Part of a small language model's weights.
Size: 13 layers, width 256, 4 heads of 64, MLP 1024 GELU, vocabulary 11534, 16.2M parameters.
Architecture: LayerNorm before each block, rotary positions, biases, untied embeddings.
Training: a variant of Adam for these matrices, 450M tokens, 6867 steps.
Each number is 128 + 24 x the weight over its row's rms, rounded and kept within 0 to 255. Layers, rows and columns count from 0. Numbers have three digits each. The size before them is the row's rms in percent of the matrix's.

# layer 10 MLP down (transposed), 1024x256, rms 0.0594, rows 590-696, columns 0-63
105:118096123166142130136104116128143132115126116105139107132132129159115127117129131097148153132097186127107136139132106133138129127117140143117182142100137090131153158143149124089126188127123179
103:140090125142135135136126128132175104073179140117148153134121130097104101137127134141119135114135126149174113118160133137120136127145112092112119137165138132103136134067094113130173144119157128
111:130160153150137111118101134116134138083134160093138105148099120126066123134083103154124135112118089117118094131106139100167135125087105126077123081118149081161172077112151120170111116094115111
082:116105116027155141151128092134137131123108122100159141158081131128119113145147132173116122149152140126109138160073146091135146082137131154118075141109145105144153162145159123100110123108116133
108:152122146182116133142101161112123124100119169099111110106120118126119135161120124117151124109119151136118156129179115060140123138106124159127134121121136146130150130163158132101135117155111115
098:120132112108189106160090107146086147098132130139091126125132153091124151099116154093119187148133152142162170138123158127135128122101120140124128140113125128135155118166106123157147141133142128
099:095135092082122139119140091135106141151129152115134158143111125101135078089122134165122146172120139132136167134175145158135089107123083155157137114143146153106124168119107079075158167114130145
090:113112121136100150176137133130083161158073168147104147108128081139143105078144117153102141114091106146150121127157128106120100108109154119139112106161086177114176134145112155145141118117135123
108:099125125148124124141127136124157150153115101162113183117133146097175145137130124140144113103115124127096165183119166149122107125128117131115072148097125069139133104139157127119113100134106127
089:167186123100120137132129135099121104153102120113134102118129061151145097130121180159124103085110136183142135112134130112111108139089164116137116135138112122143136148099135155141127132129133135
089:121133119085131116172180080141141130112129150162168134134127157175103153149116097076089126101104119108079123186101178062127170087166151140160137145159131138142100105136181099114136126129118105
100:105106120099134133114128118114101111128081102106115149110142145130111158133136138131178080080142125117126119098129141175111113187096116170166087120112123101098094117146127135123135153106136134
114:174121151114177134151144136143134104141157130136173113110145144128130119155148114155130108067114091133164123087179137176124135107129116124173165142082066147137094143123105134124123092155104123
100:145146105131124106110121175090107094144128119112093084139115127172154122100129114155105130137112143172156103135115098138156125165128145166126165129118168092136146126109134123110130106102161146
101:105149111084146158105155129170191143160147101125104122147165136151117135126126122141151068096142101146124111119120132142129165150154110172175125119079153130100150138105131137092140113161106155
091:158159119064131104116126142106115113137137133111120088159084104096163136107089132141137178146105168159087144095103142117055135134102135151152160151157163128142084103110141143159145131112126135
105:136129113133120148114175156107144117113102139144129094140114114050142114148118185145168121157135132110154151095120166145106120089109111108131164128103120153104151142116116165106121082118143128
104:100096157139140106171161114136111122109149144103119150140138149156152117130152150127095109125156155097157159093136142155111072098147142172140124095112156147104172143096080161112141143165091130
109:131132089109132118082104130146131096126143120133093133123114138100131171144095112131141130113118126104187111118162127103164151150136125123126099119147111137108162129167102169164107167132093099
093:103101157138079098146147139148150113124119139108149134113113144085109123148110124173135133134110148105105189153103149083139153109173152126147156132168128119124164103122129187135133114148140161
085:121092117022098157153172118161118151121159129155171156112121100131129105133155133155113112116120145128119129136058141112105153099142134120124087152162146124126122141148124151115103128146156144
094:156070159069140147156179165067112089151169119135124100104133099098129126151140156117121132157165124137128124138099141141154124165112124154132158135111104136107115134149114131106087119107181112
104:107133132193118140117130168152109103119138151122101165103091146148153135135142143158100138140142084138137092095100132166107132155138151127100118133158144124122144093105143127153142151118123144
099:157123138185106127136121126177119116143112106132120118143112113092114133144100140108155150100106146147078145124108151136157108168138115160146116145165128107171069112141122091135133142101111139
105:140118123138117156133143148143134124129133081047158124104144130150152160094155106155115136134108165115095102112165136155118105161140126075162127124109122099100124159121101125120125100099099131
097:154097088140107106131141177100153099135145137125115128128148139154130115175138161099104115104079113141176133109180148111132171128156146101088168099117081136131127151124159143126128132131111087
104:131114109137148146149099150148145139085161088127159157092117118113141162139143120144120143154089122130101124112144148151177089142106123087131147110138117115153161155098117114112092147086113126
094:127125151058088141136171132089160171137112120137143143164129146128126082115137120140121134157119121137127128093074183119100153144166160123107123060150141133130148125122117132105161132149129139
141:125103115171140088123115132136158123149142134123109115112160085143124073176169109103135114093148138146140174126148074133113133153120108147104115131120093121161105097138105117141105075160129096
098:143159175104135151144157110086097120121095136123140152156123132168169100081105115149125119153087168134118147114130122138203103054148134178090126136083150080149117117085125183072111144117105116
107:171137138255173113151102186170137144155116169110099118060117131100100103113116133123111126108139137123129125159132101161133156106156123116150132107123134129134140127122101112096134145119146140
086:099076112038102175176150173124157084165136109151103136143106139149114140128146161172132145157102185140153144193091108105103131121145134150113135105125099083130104136127151142133123105070104086
107:150110098203110145139122153114127087160173150139174120174182144122107093129171097111151113170097123099126146150100107148110112151102117090129116130130130117105125090135136118067153110155107136
093:160141156096100145106123112113120148113140104138104125118136110146128082116130127151136096121105089114102163104163146152177108161094118152106093170131114139101123095137115155118118106114138090
103:076132103083127146135098204143125136106107134143093121132119138144146139086107164102107120128115141130118145095127129114124164128145132145089149118121148095124148103117089153157133190135171102
120:097140127108108158119144137120171114130151081150128094146106130128161156138165106106132149125108157167119122130168099118144094131170112133087110128093145133129150152124149119121141106120112162
096:141116093129168140087083108113119104139110099107133117126159107092152130107145102108091114121174124133154051078141131146122078153174132149103155109126114111145125129150140118178094110157154122
100:099107133100110122134124132115156138111147139164131179146108107160125099115141097148106114134106100134154144123132149159122146140157132167129116110070102116098120112111140109094121137101122080
096:162130132108149108140116103153086128129119115112137077139115133158149178159088147104142126120167126079086157189132140115125156096137131166121130107121098147151138085134146144118157121115144139
096:127150124150136100151117129122068137134120150143107134136119134129120124094112159112085183104143170120143142155121144125108152156134140116122149125135112138150139043193141119151155152173127121
100:165131120119139135085153143155120121162105117132105138087101121125076137063125088132142136177141128116133121104154121121158111094120097134174153122102158127163117180112129164114105111149135161
089:152161130071120133089072139110127087128136136152147144127130150080110107103104143174092102110121119144115149119164115116144145144159073122143121109186169155120103124096135149119117112120085123
089:143107134128159136099129127165154141107166139105128095124113110164140153118141161151126115119120159142123159110077140132109165111090109117123119105116151135133159116123143078147149182128082169
099:140123146068138173126086154127098081167144118162126125110154134122146115138099141118141153166127154124137125127131084144165095077101104111136152110144125121105142104114106127081127154109125108
091:188173138011130114127126131077160080110140130144148126146110114168117123117086120117150107130101135141124123141118138156150158137126129132101186130169139130096159146146137141140106126132142124
098:158146142094151148117096149106178124137098186121129137115087161111114129147101100102103115109152109146117140144091115098074162159164107170116138160122120135151104133172164124109101127118146131
097:138142153164142164093156058158158103177131104167114123101189174121113087110124107128154072164116128106085154138159141097088157154140105100130145117175130125118154136108140125128113126118154128
101:104180161192128152100113120141143160127105106130143116132164112118119086120111095140154139137097082128094123085146112130140115124129111125125090128111143137124139132129101134142139127091136131
092:129152124078087104108103166129115129118130083108113114147114140145139106156134131102091113176154104090110092093158104128140151118128164133145159117131158092140121129118111093088132081136150170
098:161094129130124067102124130158185146126169104125179130164119109154151107146112103077158172131187137090115156148156131115185113117137127109118117116113111098115160165105124125137142104082133139
122:135109132086075103147149136126113107158122137098125119144132084165131140102116146110159139079113140186072115118112111146089132127144125123109154081113118128154138150126183126130114103152131117
090:135159129095131116131135126112132123128140133133123107097189147099098144131122134121111124086152090127123152140130118126124085176075102169120097113113126075130120116119123127154135155161097157
108:141123163169117131125154136146070154168137140089171155141103136109122136148100071134107130136112134136098105104078132104154137182090142078133110135111128105135146162119139124125139100119181113
086:138160146000141141139120097136119140123122125138119098132137123133126083131156153158126112104095114118150120105137090152127095129098130143166123127143145136141130130137115137165110117137113168
093:120096144078148088116108145121076147084139123092133179105083107089125135095099145150157102109162151134098178134136126089122124151071146119134123118164175152044100155139152129183094138158102138
093:132106174107143119128133165122119145128160088107169108105167109147112151144152107130162095123157125131117112105117143118105102119112091150138142149151112140111093114125117117171115133149142161
105:148142117152089099096135087124177129120102159115136165128128133133117126124139138072124100124177140163113110135133110165148123095087127102142094083166161154111099186148122139119105117075110098
099:118192104114140157141110086080096103103186111176135127154114081124112141164099128134127144160153144110116146093096117129122184137109111111088138108140114139077113136121154185163109136093126138
102:170130103089113125137124134126118082129099118114142115131132104191137105111133132181157128142076166135146121126129089132128117151100158148158155137106154091086183097126145168121134103105127144
101:117157175120110125141118113126147119095138156120111118146127121129154079133170109144109137148126124078099102102144093134115142124153144155112123198103128137153116139106117113124146134134087115
097:087117111080171161101130120144149125144132147137112106092118146129143066124112126123144119171165150150114160110105107109112129106140152143115143117120134134106125139166133151077066119187103120
088:106128148083103123135142109164114083163131168193154165155129094144149127095132100138166153098115157159140133151127145164112129168127139110102153092119103106127134098143107105101151110125153107
096:141134105117124156119160157134141105145122152160079133155139110149152076103113100111090150125084122146151114093115147141143169146167115113161155149154088134182130131118156138118147140107126159
101:133137088182121133105095128140104116155109120134126130148130086111145100132084127078179126148113133147134106115101122149128101122104130135108083142115130108137182158148147093137146115150131151
099:102086140142077108144128100140126162110100132134111123133136126148121112183160121153140100116121136159103104127109119124110141144186153127131162150141121131118158101100109152139113139109123086
099:126128136091124142093121157156093113096119118116113118156150143144099106115144103122159120143109121140161103132107088157124092179138165146129139123117133102106122113144156126129120110156120138
097:122164094211159144100097093152124121097106165111122114147117135114169124170132143124156122128164125126152133160134111118150115142105143140126085137123093121106179122095115125144155107127096153
099:150116107097099108082100113106144117142086112100168157148117143111150102135138118114088171142104104118147097142155129167168097121127173134123164149062118141116145113124080199171120163151131125
084:137118088070193152114122096129163157094167125140142103127150128163138097168119161069104121107143121153093146133161158129157117143159117082116108112125098139091142150132110088129130126120078116
095:089150109140111128135112129126133133134111137109158121150136115170148142134141154139139129116142142102128085145132176080149163143145110114116155122160109170159115086108112080174108123120122112
103:098112138179144151119137157108153106146129115166138113145122115146107083098145123122133148150129144143144157124128075113131156127134102141139130076144128109044153112127143122109125115154142105
094:112125150080104156117151114097150116114103112134184130121128129129159170141158105110099104119117181159108141142151129123154168161144125123116119128131131145118093143170140088128126119125123133
096:118059119138093110140119091125146134133137131106167141165119148157101154211099111166118149162096177081118118089109168113177096138139101137108141140098142150107114136158180138092148175110144141
098:149116118037111147120151165113136085123121124141129125144154114128173089108113149139123144138130137123130088126083114137120137111124116093199098158126126117128120116147135089145139128152120155
124:159110122255164128144119057102134134141135120123113152142104142121119143154108149136103135174167128152145092158105099138149114116091133135125106131127127148144163087137114076142142131116159145
091:130140110100161133137137139139141115142178136097136087131134097159173154131107129132114116143124133142138159127145148138118116111119110121150127151111104146131137156139113129125141146116128139
100:086142100071156139113149137113143137093113122130138148149125120164118185105105136120119150115113138122109150117150122140119159143152142105116126054073076136106135137117183164160159111139114137
112:142160117255108154105152098156119107152101147118154111142125105154132121140164102151118105119173162117154139136141157130157148178101147127116147114132107151113116072107136088129130104134121097
105:111147155167123149140147106120136120127122074152149113181121137132096131138106141122098180090120166143112106193108134131129156112175130087120142108125128129115109135124142154114145155128130130
089:111086101097103117136110174129114128136115116103143111154120158110108122127113117168159141159119164119122089137116138161149144135108135085125138152112105152172100177148137157115129160102136131
114:172126131146141090119145141127150117149085140142127076109155119112126166092126146078119163111084142136107096124112089123095111133111121137083128163155117144098141132151164117149144119118138135
112:153120152117141134131156127152137136136130082088123103137124113154132158076078153132139116140083124136098155102159150139123129141122137130133116166111170159125173133130084123124154135095114119
102:115116091039096146161165102136146088142176146129098085135091135177144130097121129138159161124078134157093130174109125131093123135105121136114108139139136114132130130127109085146056102096153122
098:119146104158121084138128122116112133133137116143125166204145140129097114101097109104175096123128116116118097107122086148101136154085111147106148146104153107124108140180122135129060128125134130
092:129113116112135108130132111170131146106118089133100133142150141170119112119180094065124144123159108161136163111117126111126098149153149151143121109121092118099139160159100103137139083144121127
099:171166141122122111139129107151153175104161138154104164099149126109086112102135105136099143139173127124114114162117122101135133151064128168100119144109121124158163104157137154134097115124112126
094:093110126115103098136127092076140120138120102116122144128085091119155127141123129159121148127125137162127141082133154122131136119125137166102152145158114127166105152098127131172136087104102096
109:135118143130115151124123120125112110140167145106107141118099109169111159116133122107167122091101113125139097123122145143129130136110117073166161122125107155153103196134144133154128110143128136
093:110145100178165123123070097128128123128105141127130111104102109162127169140133116158105094100117091126141143068071098111136155168151157165106094154174165100114130117118136160194123101148110128
101:119159126185124117136149164148103114097171148118134130145083125134119138161112108146123153101136138163132102166118113151142164140185149122063101157122169159134139120132103102121182139133110185
103:123073141088156198074102110099175115152153136089152124141112181129159150132145140141121118149132135158158097119122148106101116137121168148150141135121130099098176131144117118133119149131109121
107:150085139155078098128112128171111148132091119118086164112152141141101137144075129103126127144136106123074130125107103092140137142111119172135166126164147142142179125151138101097120157124151106
087:146141104045111148141134114141126126144141131134110124143136147136135117143149140155161127104108110128124114095136107131159086093143128123147128101141140168122176108156106127145172108134145125
104:164184143184125136157136183133119111095115124151106117174127121111102118152129116139179075139129141088112159124099113167125123150138136121139129125145122071135121153155178132132162111129078141
102:126143101131108131086116138106159102084126122192114104160136097097095103137126140108173110066114148139119144113110132153100156129124160122159132091146102133096135134133114106119146133170074120
083:145136135196107090101134182115138139109110128126133127105110134148115132126137108104112141118157130142170126139143228126137122139134127096123113121155144157102120129150122087115139126136085156
106:125107142200113100135092165126114138159110130146152076162133149154118090097118141116122106118143126139107114136139139151133082106127140130114091117173107157137109115132170123138141094091133126
096:134150110150154116082078083140087157163124113077103100143141125185119138139126147106133103132134114137129148145098107163098150143083061117126168117135118153107147116163115148151092123151115108
100:143173154076113155111132100133144115161139127104131154120154126115124104158107109145130092172152103086121103137143128134139097097142130165121134101102127139101118133145124146127146160114193139
113:116151125253111126135099162152140147120101141143141133163143108135146132098150107148148081136106135140115106116146111138128100138125108121154113101134198139161125151111123126126116157131138091
102:135096119127081115173117124098091150119151119154175114120126126118134146149147117163138168096121155120126138144103155149186121107112104131159153107175166097148121152093108088101121099136134167
102:149127163068101111127119133161151112128122145116135106086174116139122119104120118140124162067104187138124113095165112157135137106111108165148124125144150116124087136121136160134181143093118148
108:118142125255103181077134166105116135149133130170187136141146091115101116086143094192116092090114117121145155136122122154153147150143158119098125132106141105123142088146123153147136119127105136
092:172130096057098124133123158105117136137131101142117080112129119171103176149131129119131151141094151119127149121132113139103143113131137137129124099106069103196135163151123101076123162101146155
114:081141156124159136140171091106150133117172154113104104124129116120140071139124144111139154133100151097074128120117139149120104159149113129145116134103139139135152123113097102136140172097128117
103:147087132168143144145111121167120091110143121143117152120098103180146109141107134124082154153123109115108107132104164128091159138107094096156180135136087122143115151077114126105103115155144095
090:105118125060140135127082129130096121135147138144151118141117072133101103108091121130147149129144170097114098117144133096148092086133141137129117136108137107134141116164142131142135129148170181
# layer 10 MLP up, 1024x256, rms 0.0563, rows 591-697, columns 0-63
104:117115146168122110153109137169138136139152140150114131088163120140179151097120115079111089142158106121106129150175140095123118116147120143069161131115088121109108153193135105123091150153112155
105:121093096139113172163107148150130107110125145167099099083150110124156149110129142101154143157119118145137115112140145125086129115138125155133138150184120162115158122165112134128146108148113105
093:136137083132145112112107129118142134125132127166108120097155123134135135126096144133111154127162126085132140070140114126129114160153153117130160102123127161116136110123088124168138140114178156
102:145106120132137108131158134137108116132153121135162125148117146114101165108131146128083167150145140130116144116075162163099127140149128108206129141125096135113162146130125137078117107128166101
100:141141126147112146108223144106097133156117133122123147195120165143090084126090134183141145136113145126069109130122110126130109150149158117151154126121088144131117093115108109106113114137140151
103:162165115154127124141105135122148112115164102133162145097143143149145164131118117097117126138180119123104143138125124133169146139153118135098135134148125148135142116144163130165113083163125118
095:134142123139173161168083142109145117104141122123116123137096159128118168122120170090126069130119127130134152115133120131141125067110125126079163179085157157113138139099137101142077138147138113
103:111087104139124140135109092096060146103173141103133098130087127123137148103092154069137111165140132146152145091120190144126157127111086111132125145137116134135136166125077144136146116125157140
095:093107150148119148100143107108180142139155125157125181100124175088116118121125115123134123160108107105106102136145166102154154085155074105080098095114134138149118101157122120132115096113115129
096:128128116145145136100088166118097140155138111124099153148124092072158088102140147155171113132105173167131118049137099173126114161128110080104132099116131152127140140150071157128125101141145121
100:111160088153161171129126121127154137133141133158155135147175165084137149140144093118083129139107104116097129098089166072170148101140166122089085143140090117135121142094131140104077066129153130
106:143176083148083149153132150091105111137112116128113112096111081132121164085133160097136139176153113143104163148120204135132125169127139123185114097092109108151146107120168073114126104093114137
100:127104130157107096117143131168159092163198140142125143113140167094095122152134095102135147147146128100092092088124169132135124093121087141113093117129097162095118150095121139112166146176146115
100:083160113157169132155145157090128130142141129123121125093136188139148112161173158123134128149145116141075106162090105118129106085119143100133147114111085136138128129157139142137119126107100109
096:116123165150135103159090111155126155129147132136180130086167155166105122143166115144136124128148077121133171108078157114150128134135156084144131143102115103132142113113112122099132117162155146
105:083110090140107118168128124125133133103123117109148124123153128171143107120145096114108084140150114182161150134131148106101117150135145148113121159098121123152083098136109160081117152147126190
100:129168112133114156127133127081067110143101109126157122108138111137116125096108074106147161148114118147105146107128141116132179135143160081088143126132089110133095104117158163137132141104113149
106:089093125135133134082147152132150089108125160180095127171142109122119147127128095099115142156166122149189150118118144130089094136099156125150115124145108100132125081168074158060120137121141109
097:142139125153141145140118134146092176130119146135106107122133073122117164128145120120143135148135127154132078081133115139128117140126095138114112103102124151137139107151116091099131135086117118
090:129177101144140099101103115089128140163114128139093077120153157156092139106092139125126109153105143088145126113171120174153107154095118142153165145103119145126150099111103113135170117073093116
099:112134101146135127116118119164136157156136153104160137141114129189151111127150096113126153137168188182088174104146116114120130095116110115095120137091104102152145141146137160112157160142150092
105:113104107141123138141154138128100167131110127162145140097121151108122152162146138128121129152089122093119182118166114111114111105099144120121169135074135094146061148159133128117075095110166127
098:142096103167130125107185138135109143134156095107132122148092153110111131144108118107093121158129126137122117122119185109142122098099085103108116165163068143122126115161149126139123137129133130
101:142146113150156119128141135110128102146145134171119111150117142110107130088140107123099079131175091103152168128087145091133099099114140153104154124128104122142122141104132147108088086166111154
103:085120118130110137134134138130096113099098110143158143104120099112134138088123124132116160152136165152101145100113173105098126158141097118207100167119140141135114108143123124114126110150138147
101:089114092138104097131133091154148158137142135151147120078104123129179166087124145116139104105113152144054138111116160142142121127092133137116136121137124144079157133141140157150122159123135167
098:088073138143172183137105126113124183137142133129155139086137110119170161155102136133173136120091132141122095118167132151100143115116116115103122135105112145149116084149055122134105098115136081
116:124119115155139131129120091121150088152164151173116133112169098137142122160135148106110115175119151144088142118125141129093089116088101133127124145106129124121140111120103143137087102194172123
103:123126109149062124154114113101113131128160160163156151073105124128108136113136119078093146146118085114108128114144143137133110102099101058196155170136133151154146134113129103132159120152152155
104:119102131117112137111119098114097088110154109136142097154103047115170164133113152187144157127098140140165119123129125088130149164119150116122142195124112104106124100106157125145162106119117137
101:145143161123126124107129120129142140149126114136150121086174096118106125145143126097141102107147100158115133124137140101129106112123137160153135126103142145108131130130126097164074160154110153
104:116097155157117103210133131085122150125165164137136151141112118112092140136104137135115131140170105154115136172099111079078141086130135144102114161154109114149119187094103120170113100138116099
103:130103140130173129150123124135137137131117147131170102071141134126161139139119098116139098154172146131156141115120136119097138149167122129109152135094142091124133124102117120111133154108125119
104:155165135128139092109136085093166128161148116124124114133170121129155142119167102144142142130121140100144184122109145128135112140131121155207099133086127108151108149088137125084143120115121176
106:143103150155113136147125118104148128122129103160159149152143122146116145135136110157100129106130097184121104072088143124149150111111125114153141115142079127117155172135170155100116071156145135
098:122149110156164106147144140080095172105114138108152149136129134133134159102139100129103144185139120157080137123126128107114156107111115150155117121082119147136108128123150158110193136143154144
102:144151145142134166154137109088098131161131115121118110116128125130116138115077173129105138144096086139119123110109120144114068114140135119151115126168107159130174199177132096112150097134134165
099:061153091146100157126157138102101144129124095156100107151091121123145139144143143131134131159100140174151102147088178120111088151107124130131166151103119118137105128074139154149150148101092102
101:139138152148137109134096118105124123090133160135170191123124123156146150128172139102135100105106148132152113098102134114125133122139142109131075081116104144151137174102122090099103141122132112
100:122124095153149114149141110112072110142077097122148107148163104151153138139141188126109169112121112120141150126138099129115122146114139157110132145117138100113162109114106117131130154085156129
099:113109123136119132136145103129145159123125104137113113118134112152145100158145110077124156116094139117120146118097149142111123110102140105117103137103158105130143150109126151155100125151168137
093:089138130158121149182138133103118126158130175128139173152153149102156119126096108160118087179109135122159110133121151078118110129193135122121143107129110119159114131108101156141094126125099114
100:109123101136121087147164121135119182138123173129156134131120124101127154144114156127119106147175125095163132116127124095097158125121149118129159091161155165103153142159127145134149133143123142
093:095117110128066112132141104130124122130092131144133116116131096131122134170121138114111196153138142100112167089136151133117119135112120133147076153110105082140111128133162166112160126145111178
099:113125107158150131123130090120099105095185103147133156170150127138166119103167110116102085141094125127157141098126133131138112097092132106175101093140112134141173170121083121119152106141118184
096:084139113127106151170098152111143182123164159135128143121130094103128145099103191099118143142145133151158142075112123145124112106156089144137115107126133074117122151159133161138128077152101160
103:116160129145119106169171129063052118101125173135075138157108148173105174096139113146129146164158152131126110109105099084091074130120121161145107142142115117134108118126131125139150134093113144
104:129098138128135112104132126118130109161144139172179144108133113107068127113122124105125101127102076167090175099128139158131086131124085112103117137114097163120121129130142164123156164158158089
102:128161142163120183151143133121105187149123091150135131108118092127111121128165105134096143125143107143133114082162147141144090101100093098160141137137110117101097180124158174170101137171183112
112:120117148157124122172122123136116142131121115076128150156104122092129182160124110094095167146164103176130112095104149150134104138123148103115164102157100107114125120148121138108142129128102109
099:131098128138159120139139141102129138163097134137134105093138101123114162133101117128138135165128149144118115113117139131082131144163141118116121152149116130146140095144141115139091148087157112
098:085122134159137123113108121134164132110122160144127125089158114134170131101143140123141128146164123112155114142155141131132111072153108140117111127064107158102136104122142151130100114119098153
091:105092113148119138104125162127145120127136135113143140112139109117110165117085132111124132145158151138100149174102221121143158161144122140067115128117087124094119137155130095115160127141132110
091:123088156145154087155147083148152132159130108143116089131143111129117158129121143119113123162123167103148152141160158171087152073150125165149126125095163114169161118167142114064132141105158176
098:095134122146097144110162135131159092111094163107096149121112144115173111095121124122115158131119107196153110112126118157110152105133133125121146107123142128118134124134134126135089136091103115
109:131164151136154137179132152126088142118148126153134100161141126089109111148110134154121179127127121094134139085111117101115119110136159171124128146108114127135131083123138159143103156165117172
094:147118140136137119151141144109169161132128112123130148129143112140101140166134137140147144133168110157139152120123139141166091181122116147116150117135067108153116126109111133138136092147150150
096:146135117148161146144084133116137104141068138128123111135155098132140088134144095142133083160167138156162155163113164104128127146171113123109095152107087130102149147113118139103173141131134122
094:144135117147085135146114150092103173140112094165115110126147137127094154091112082099101114136105117161159144133080107104151077137127151160134135121143100131148166168114144147133137117112123152
101:121092127144134150178138126107104146061163123114170189129137132084116151120128108156113135113108140140164108135135122135082097103127098140138139108141100162112170101114111125138135095155145170
094:099139116145093077162103130111112128143109140175129154115132135148134121142097199145090113122116112065085132157118140122120154134163153117137119155128097103128114171077153143139117162106132140
098:079111121125131100127094112113142100123126122113174143130149149100122144151127133164160118119123158123112142144136121139121130110100166131137091127108162126092131113158115143110117097155126118
099:110160154181134113144160106146106158131112148133094125168088133154128173128138162099074113155120098118139148108121135087162164111140154112173128129154123138110099121176104110127139152087140090
099:122140058146125139117136140083152139191102161129130122104132141104107142126159126111112148133131130133130145138158139111154095160140130112133092119140103121143104119115122130160156099140143123
098:140119121160178154122151107117162175168161138139110136096145111110134143124148131148133119134130128108157104147117185110136148096141104138142152139113113103150152120101101120108119127128129136
100:125113170149117151136155148112099125138131121154107123148196131149084108100135113100106166128153091102152164080131120109069066121112139098099151139107111097159103139129110115145118076129139120
101:072146114134120155142133144131156134161129119166101135112172099115171116109165137116130123109096119116144119156139141114107119162098178120150151162128115118171136140163098120152129115098161155
098:109132171135088110116137154083102111185110131126127132118116116140111144083097117146176123140140136158114186110112124128090145136166148139110139182097169093154122120111074155081176112162128123
098:116105145144126073098162102131152156102163154136081121111172116139126138157108107116122115154176091120146145118103141187116118125087201116144102154091141086146127165132100145150151119133132146
105:158094109129093105157112124155111133088131121122130140109115100122131181161112120116121204163111096129103091096147148125136113158164106088121154142119108120105132109129107135124145114150137170
095:135120159134131146103125143101171112135111103185149111088159111097152092082116097137108117120140129139151104134141139105143146131142096115164149130108133100161177153102116150122136102139129131
097:150155176138169138144141117103127122172119073140091116066117106093131146106129119089114121156137111177112100096126118123094123121103129077152104146162089087163126142096118137141160101140079109
100:139174109139169127104147119115102097148170159118162117115104122135102139117093135121150162148181139137137109127109109162133143145127153139120135169123112117094140119094102144069166109098122114
113:110097104143145145136165111165124135138132158133179126100137123118129138099127160133154126149166112109094106127101136106089111116148141124133144104180106125062146157132114105148102123123148175
097:126129161159138089149094156128131126136113138121111192115152168126110139129126084122138152134164124112076109130103119093143108122168123136114092105147105125124161137129126111091105140130140137
098:139097144138149120156137079140121160149137096144134098102143134107122160125163124135122168162124125122104176094097121170056165146191115148120107150175107107121151150127113182131140127079163163
104:129129177130143114176136126119100164104152141117079164115132169137110139122083109110137145147151102134134127072100145099098111100146123130157120167153096139142125169149134112129131064114148161
104:144142143155129096162102161115140131132085135138137142109176154109129124092164121110138083126139124087139122122184116086127109133120095137119166157124125086167138101143143123104137134150139135
099:133172088138105116135155103093141142121160148114151103125173123113143141161138127077124124094100100175105162129103152149161119123094143177123113105128103086114100132155123109119121134146109119
098:113154175159128097149122119131092142154129163143142197104123125169155126133154162126112106103154092190130118160119163102139170109137147125147172111136101106102157150113145140132098123151150112
109:130151146163150121146123093084160125138140112124080150086086122088146122133130120111130150125099137145147117117137135087152123110093145129144128076139106109177090148137139150174096112201105171
109:153144156135155134156165160120068140169090116150154147132140103136085150101106127095100149151104105155132168122103126153138079147141131150112121094134100120127157114151112138130133144123125117
097:133124137132142113155120131108168163117114140129172101078117145141156145138127151161111127103124140138146149128148134069116130124158152155134130120177117132120133140112136133094156088103135139
095:113156104136139148148105126097129115137157153122121161149127114116098117135109134156135167128116086087117095111135151097112117107129150153149124136102128126121130117110123112110145114088140172
104:101075146138143137200092113129152157090126135135150171146082152138205150135115124118149161095119112116139137096141141124110147116195158086110128104122119112084127128104141117150118129166148110
100:107156149130120160142143143133101144183070072136113130083149103132172113116109175107132090138096140092106118131111136145105092109119125124127140119146140118133139109114129114116080147145121166
105:133154117150130165144138155118094138139100144152123132129130128143107129149141132106104133125103099139099193131125129098098095119154142136130108159139111130153128060088075155086099121126153142
097:145107149138133168182146139138103167107150123147125146087149129118110108090141199117120140110138130124118132171131111132111113087150120129168148113070161173145137163131125140150080144129163137
103:125101117133119148135120116131128135125119120195118158120127149132147111148152107118149115127083122140116127150098111112127097090107108121155164088137112157129131097198130133149104129116116102
099:142118130161161170137107155065093134148157170091157142139126133145137129151173098158103113129118147096128159163097113153130098117211100117093112130089136116094169131115116152133147094118139115
100:073112121145130126126142142120128155072177211132120105133125122128116155097101192122069144136107116104146123133138177140141150133164121103099104115110133116094102124113137140120159115141091136
091:116104158153150129128135169133132117125159099130112116083121103141098162112140114118139091143129160131131122153110189156115164160139131138109128129112113113089138140122120134107119151141106092
105:127113098134131117108111109100103137138121139127167150097138106162164154098139132110141153148142143144118115137137143087090162107143121139096109103085114168136159085122108113126096101099104154
099:118129131138113100149118103097111116101112159129157128116118180152109120121118093113102168142135096158114152117104134084143097122108138138079120136086095118137126160118139156130135073148180137
094:123104105136147138159143164137140132150146129111113120119168117116143150149162138096147114163117077123153138111159158118094125132127153135110119143101119167156092133109122103118088151136157125
102:141148161137153133131148058127120156138131122123100154161125137147085137135140155101137103141134094136105154091129139148168146113167154104121140176149083074128147168154083100104074110143121166
095:134117161131070141172158099147173120131142159151155153139123117082091106108152113154114153147122136081121085093146139089129140108157151115133110124119142139133124126132124165128134140115120173
103:081125099146118150126157153140122135112119121147116134145120144101130144127081154104110093122122139176121120135123180131135118167120117079153153137154125134132122158134129119126115102147111119
103:145132145130144124117116113113109125107155139135097117160135164121131132198127171081121140153163098109145114144122192097136106126107134088155126135109069124149124139161100124148118124152146149
099:107152100151138108103119137179177089094098153112156134092162094153161161095126138115077114138143160182107127091173126103136123172128122136140136117051057144125112104147135151137156125136108108
107:136141107152120132171130147119088120126068169109110134127091131114128174142155116107134104147134127126135143143110163137092131128089165088101154107141068099136140113157132164145095127166122177
101:132175144148125137198106124090124140135141158149102144140109158134099165147132114106130153148132119161119145077068096153099111110150131168172118119116107112143104133162135143138152117155148138
104:095083085125146125156140113093089133126130125128128111128142106121140136083086156122127140127105143129120110125135164137103106166118119133162133145140157151082096113133147138157129130108093160
104:130107119158102140166160112081130104098084076159102166152113163153125111107133150162105149108152100174142094144136144086132153131097142109154072158190107078127116158187093144152135095114140135
097:096139123157094109113146102120083115142130149131131129147166120115118158113113124134122112091082107108136140082146143150160107117126167123147138164120116131123126127192151131141118154069101157
097:120150104130130112128176105106175184121116104138093153087117153133121167189147109088119150113134120142149207122121141157121139187112126123117125143155090135117131141112096123173127197121168112
105:143089120141171148127136120120135164115135114164165079153161094121131060118162158123194094129118165139136138129121142100114101103111146131165102137142117140093158090168111151165078137103127128